config = dict(
    hidden_size=256,
    hidden_act='gelu',
    attn_scale=0.125,
    bias='all',
    init_std_down=0.0189,
    lr_head=0.0069,
    final_lr_fraction=0.0,
)
Each number is 128 + 32 x the weight over its row's rms, rounded and kept within 0 to 255. Layers, rows and columns count from 0. The size above them is the row's rms in percent of the matrix's.

# layer 7 attention key, 256x256, rms 0.0652, rows 152-164, columns 0-127
size [ 94 105  95 105  69  90  90 104  74 110 103  94  91]
[[137 124 175 111  63 169 146 142 145  71  99  83  84 108 135 119  85 150  95 123 132  49 174 121 129 189 161 146 101 102 110  90 181 116 114 149 165  76  66 146 104 124 142 121 114  86 129 104 109 118 120 151 155  99 119 123  95 129  97 164 167 160 124  74 139 157 155 111 127 107 133  91  97 174 140 137 145 170 121 124  95 157 133 176 141 113 106  99 149 125 156 184 179 101 141 154 151 213 175 164  74 108 170  54  80 109 124 166 162 177 138  78 181 103 135 134 161  87 168 137 133 125 132 128 137 155  69 145]
 [125 117 105 209 145  71 123  98 121 106 108 144 173 137 126 160 147 171 116 167  81  95  78 113 104  65 191 134 130  89 170 187  92  87 104 148  79 130 146 152 166 111 140 128 111  43 215  79 160 151 165 113  65 122 153 143 131 152 105 123 138 121 139 218 145  76 146 156 134 144 148 154 130 130 172  95 151 125 156 139 145 159 152  38  93 113 106  96 164 157 131 111 109 125 136  77 116  95 131  85 167 133 132 162 124 105 127  85 122 156 129 123 112 126 167 115 150 147 102  68  89  93 113 178 137 102 133 121]
 [104  98  70 130 144 126 134  44 151  54 193 122 143 189 124 158 168 123 110  80  67 130 136 166  99 117 129 124 137 204 124 128 122 125 117 143 117 204 180  96 146 179 167  94 164 137 128  67 130 124 146 194 135 171  99 108 130 175 117 137 117 133 154  67  93 121  69  92 129  53 124 151 106 168  87 120 119 211 162  77 130  87 106 187  74 117 178  91  97 183 131 128 165  97 120 130  94 172 125  97  95  96 112  70 126 150 115  98 164 111  84 154 157 154 132 177 149 133 118 123 126 136 124 165 155 134 114 165]
 [160 147 196 124 104 155 121 172 111 167 102 118  85 135 147 119 110 109 121  88 122  92 164 129 103 207  52 140  93 133  97 123 176 126 160 143 171 100 153 157  85  21 103 162 100  79 147 138 139 130 137 154 154 152 152 152 128 145 155 151 128 164  71  97 132 200 179 141 129 118 122 134 174 122  86 135 117 127 127 164 107 158 158 144 155 151  99 123 141 122 158  98 125  71  94 141 164  93 122 168 117  88  95  90 141 144 164 118 171 109 104 139  76  84  95 111 136  75 109 206 121 125 126  82 129 172 171 124]
 [134  78 143 101  60  89 169 104 114 127  96 122 142 137 101 132 126 176  87 179 102 121 120 151  74 134 139 150 174 123 106 102 162 102 122 149 187 129  60 127 116 149 147 115 141 170 131  85 181 109 135 108 102 139 122 143  85 187  93 149 122 177 163 124 163  86  82 121 114 172 115 100 119 148 122 110 181 148 127  76 112 139 134 102  71 121 177 130 131 117 106  88  98  98 143 135 115 138 177 120 111 101 141  86 124 112 122 176 128 143 119 114 185 135  94 145 172 169 174  61 147 115  65 104  87 141  66 128]
 [127 130 157 105 121 148 100 178 114 129 111  60 131 117  94 130 109 152 141 102 109 117 170 129 124 141  66  94 119 128  95 150 102 140 128 145 197 140  85  82  80 100 150 164 164  19 180 167 131 126 129 150 139  95 130 185 119  75 156 215  72 193 121  78 143  98 120 127 154 102  59 148 203 132 117 112 121 104 105 125 120 138  96 214 117 118 141 166 191 168 136  99 147 170 148 168 113 138 130 157 176 104  86 138 118 175 155 152  87 107  96 145 112 125 111 123 102 145 110 122 143 163 122 135  83 110 104  95]
 [158  99 142 133 119  99 162 156 108 145 147  68 155 115 137 134 166 140 123 130  74 104  93 124  81 100 163 113 129  93 174 196  77  44 149 127  70 101 133 151 101 142 178 127 126 153 165  98 148 163 126  75  62  83 167 198 171 153 158  75 103 115 107 195 100 167 138 159 109 112 144 168  78  67 192 118 131 132 188 106 143 121 195 120  88 133 117 106  87 172 174 141 129 101 161 122 123  72 162 102 185 105 109 124 141  87 112 129 117 160 135 126 139 129 133 174 159 106 130 117 144  92 143 153 134 127 139 103]
 [135 167  72 114 170 149 151  78 139 121 152 149 159 111 115 176 155 109 123 133 127 154 111  72 105 120 109  89 139 127 145  85  98 101 142 106 105 148 121 124 142 119 104 132 155 137 173 109 153 154 160 171 117 149 155 114 207 126 120 127 125  95 140 119 183 106 123 121 155 126 183 128 111 147  76 110 131 154 187 177 127 151 141 100 169 131  72  49  88 171 156 170 123  90  84  85 184  91 140 108 112 160 120 134 143 126 114 103 164 156 127  88 132 191 156 170 164 144 155 134  79 117 177  89 122 122 158 149]
 [112 126 143 111  36 113 117 115 118 131  78  90 147 119  92 104 149 133  95 126  81  92 149 166 127 147 159 150 137 128 142 119 167 149 174 144 146 182  92 120  54 160  82  85  98 181 118 140 186 180  20 147 133 118 122 161 189 149 115 139 144 169 105  82  87  83 114  81 135  96 138 119 103 129 165  89 201 144 129 111 122 139  74 100  56 167 146 163 144 115 128 157 150 130 116 105 129 171 118 168 132 156 133  74 155 113 146 164 142 164 125 140 158 140 135 166 142 110 160 154 145 100 165 110  96 146 138  95]
 [ 85 115 115 157 149 132 104  69 150  96 127 167 180  66 100 190 141  53  93 142 148  79 141 155 121 153 106  96 141 137 131 114 125 128 166 163  90 158  76 139 164  90  50 159  75  65 122 106 161 124 166 169 114 143 169 125 112 126 137 129 178 125 160 114 164 103 125 110 187  80 154 101 125 134  69 111 135 158 116 114 107 115 138 178 154 126 145 117 136 137 175 113 127 146 105 106 161 114  99 114 117  87  55 117 142 116  91 181 118 162 104 154 105  89 153 164 140 137 140 149  88 118 131 127 102 209  98 144]
 [149 107  96 156 140  92 142 102 131  93 144 159 145 107 111 167 140 127 110 171 154 139  42  82 142  67 185  98 138 120 176 129  69 177 112 128  82 138 171 123 148 144 132 231 158  84 146 130 140  97 225 142 104 153 150 111 125 145 126 162 105  97 142  63 128  91 127 144 154 138 148 107 163 161  64 159 113 152 100 143 173 117 147 136  88  73  61 102 180  99 131 123 116  86 136  75 124 135 148  58 102 131 136 189  90 142 160  65 139 104 134 168 105 117 111 108  82 138 101 108 112 133  71 104 165 136  74 158]
 [168 136 100 103 130 154 175 147 144  73 122 102 132 136 131 159 178 109  68 124 144 116  85 175  47 127  86 163 173 124 176 124 132 153 133 121 156 157 147 109 173  99 143 133 144 154 157 135 134 134 151 148 130 175 137 100 155 119 143 154  95 140 126  84 100  81 141 190 140 121 172 137 120 169 127  92 119 209 109 132 134 151 123 199 164 177 154 173 148 106 142 157 116 133  99 123 152 131 149 115 133 156 120 186 141 106 117 122 130 130  77  89 128 161 113 166 123 141 127  95 135 100 127  83  92 128 115 128]
 [ 92  85  49  80 137 118 143  60  89 147 139 171 170 102 147 105 152 143 160 170 158 180 110 208 148 159 155 140 178 161 105 108 100 117 133 139 167 141 182 183 163 131 157  83 143 166 137 159 100 121 120 124 125 171  98 111  59 169 105  75 115 150 133 223 130  86 134 150 136 161 153 119 111 157 128 122 159  96 134 113 104 123 105 102 126  98 158 125 102 120 126 126  98 137 118 118 108 127  51 144 169 121 181 169 148 136  97 101 148  96 130 128 142 160 178 135 161 123 137 105  74 144 131 130  97 143 131 115]]
# layer 7 attention query, 256x256, rms 0.0673, rows 153-164, columns 0-127
size [ 91  91  84  98  93  91  94 122  81  89  88 106]
[[ 99 113 139  88 177  76 166 175 153 188 138 142 128 123 186  99  81 130 169 167 119 174 144 108 121  75  78 179 112 119 121 126 140 102 116  96 149 189 134 103 122 142 141 124 125 147 111 132 137 127 149  64 119 146 143 170 132 113 156 150 148 156 143 124 179  88 161 108 128 165 112 158 144 122 136 122  93 101 148 111 112 130 118  72  98 135 112 121 101  94 137 125 104 135 159 106 166 111 102 102 152 171 169 166 133 179 149 113 147 130 112 160 111 126 102 140 115  35 110 109 136 163 123  63 101 106 161 162]
 [174  97 103 100 124 176 116  71 146  75  97 135 128 140  74 146 197 108 114  79 153  61 109 136 106 123 169 142 118 140 116 135  97 167 131 169  96 173 161  88 110  94 137  93 162 214 145 107 102 146 188 139 108 203 120 142  88 171 112 135  95 121 116 145  91 133  76 122 135  27 180 125 126 182 139 157 104 161 155 120 156 114  99 161 128  66 190 191 166 124 110 102 136 107  94 156  93 113 122  87 148  82  79 167 153 137 139 119 140 138 139 147 113 146  96 111 167 175 102 193 110  76 166 189 142 134 140 145]
 [103 125  74 107  61 126 168 124 119 173  81 126 131 115 173  97 153 195  86  97 138  88 171 114  93 165 123 124 141  97  95 141 159  96 184 162 158  91 138 114 154  83 101 203 137 147 102 136 185 101 105 177 191  88  98 136 125 193 150  70 117 123  96 117 126 147 151 172 120 123 144 111  88  92 162 138 173 164  87 135 111 175 113 131 159  64 133 134 169 176 107  90 117  69 105 144  93 166 144 161 118 161 105  88 123 128 108 136 155 104  82 142 159 118 132 152 152 127 105 114 162  98 109 158  76 131 205  92]
 [108 118 102 107 189 118 151 178 142 117 150 191 171 110 130  90 130 108 195 152 102 166 137 160 137 133 113 147 128 156 125 152  75  96 112 165 137 184 144 126 137 148 100  96 169 112 112 137 106  98 190  83  94 153 143  82 140 122 202 125 150 131  87 116 147 130 170 118 140 129  82 168 169 142 150 139 111 134 140 107 139  86 117  89 105 154 117 155 156  96 145  97 102 121  89 118 122  63 173 121 164 134  87 164 125 148 104 106 136 127 123 136 109 161 103  61  86 100  89 141  91 131  96 171 137 141 124 101]
 [ 82 172 126 153 165 129 119 145  94 185  51  88 125 147 146 123 111 128 140 103 155  80 102 200  82 170 112 146 133  93 139 101 134  89 139 121  95  57  99 140 144 123 134 151 150 191 160 141 105  97  90 199 143 168 103 158 119 152  78 149  71  80 106 126 129 160 109 131 112  60 171 106 124 195 136 152 140 109 117 143  73 143 108 159 132 134 157 188 132 102 137  71  93 153  95 142 126 111 113 167 121 116 165 146  94 141 138 206 101 175 156 135  96 160  82 123 151 132 157  76 156 163 160  85 126 167 106 150]
 [ 87 144 159  98 171  69 188 216 108 172 119 103 132 106 209  95 129 168 171 159 116 141 104 133 114 142  95 139 205 102 174 108  99 133 149 159 179 161  72 126 129  80 188 172  92 137 140 157 148 142 111 119  95  91 101 148 144 138 120 152 103 115 153 144 141 106 150  99  65 154  79 137 121 100 169 151  79  72 166  90 112 149 126  95  73 173 126 132 116 120  95 133 121 129 186 116 150 119 109 151 149  97 133 174 112  91 137 170 108 147 134 185 120 161  92 154 154  61  82 114 213  94 133 120  95  81 134 113]
 [160 154 138 146 109 111 136 131 148 124 132  70 133 121 107 154 113 146 127 117 127 128 111 114 131 124 128 111 132 142 182  85 190 150  70  88 124 119 170 111 133  95 146 152  96 161 185 120 160 138  81 161 157 111  88 115 164 190 112 123 128  61 112 168 145 104 134 129  79 129 102 115  79 115 101  83  71 218 159  91 186 112 167  55 175 116 118  81 134 144 111 143  94 128 132  32 102 114 130 116  68 116 108  82 174 128 126 122 153 161 173 136 184 165 172 201 159 111 156 107 137 112 147 147 106 118 131 123]
 [103 121 116 162 136 212  81 138 141 121 137 144 149 106 148 123 132  91 122 107  87 112 112 132  99  99 145 126 125 153 153 168 113 103 150 162 121 145 133 101 146 161 127 146 145  94 171 127 154 148 154  92  86 134 135 112 162 141 109 124  87 110  73 104 123 124 129 148 120 164 150 123 153 217 154 118 139 131 141 133 151 153  93 122 126 143 156 109 196  95 136  80 126 103 124 147 148 132 180 163 124 153 129 113  85  94  82 112 127 135 155 102  84 156 131  82 124 196 125 149 126 162 118 177 102 150  78 101]
 [151  47 171 196 157 152  89  99 154 148 153 167 104 130 131 164 125  75 138  45 177  68 110 159 136 139 130 162  88 131 160 130 157 148  67 109 155 178 137 126 137 137 101 122 112 125 154  44  95 133 162 148  86 168 113 101 122 114  98 110 150 105 155 123 148 113 143 186 105  89 141 118 123 103  69 120 116 150 205 103 157 134 112 159 173 129 169  65 155 110 117  66 144 147  77  91 129 134 165  98  91 106 130 139 141 188  81 137 177 125 143 135  97 147 124 183 121 138 148 131  87 153 103 145 136 144 157 126]
 [158 135  85 115 184  90 128 121 154 177 123 159  86 147 106 151  94 133 147 132 101 172  95 140 112  92 134 103 117 124 157  93 158 180 138 111 105 137 160 137 146 119 128 174 100 115 116 109  74 107 120 131 168 198  94 159 119 108 188 160 130 112 173 125 141 123 132 111 156 197 134 107 111  52 143 142  98 126 109 143 181 108 148  42 100 102  94 133 179 123 142 102 131 168 124  87 144 160 155  78 182 186 117 186 159 199 152  75 132  97  81 190 121  83 130 121  46  66 141 173 130 118 131 111 167 134 145 162]
 [113 110 177 112 140 148 171 170 166 142 140  89 151 114 216 135 110 111 123  75 110 142 111 107  54 140 116 170 127 126 161 133 155 196  91  99 137  78  57  98 109 120 167 172 138 108 189 163 129 105 135 117 127 143 118 106 181 109 169 110  92 141 129 101 138 137 150 136  90 134 127 114 148 149  82  98 167 127  97 150  93 121 106 132  81 134 125 139 121 103 124  96 116  91 118  98 169 145  56 117 111 167 118 143 154 113 108  95 154 171  91 109  75 130 103 162  94 100 139 139 174 124 132 163 173 130 163 163]
 [164  65 121  98 106 160 133 128 154  85 127 203 143  89  82 142 174 109 103 166 198 137 125 107 119 103 138 148 104 124  41 156  93 139 122 104 140 122 179 190  96 155 155  99 231 196 109 120 142 110 155 125 148 121 126  88  98 150 134 128 110 168  89 151 112  97 106 177 144 115 138 145 157 101 138  91 164 110 136 143 178 116 164 137 117 138 130 166 164 133 134 100  82  92  88  90 111  94 167 130  99 115 103 116 152 163 128  56 124 110 156  97 121 114 163 131 193 180 188 108  88 148 117 172 124 100 154 122]]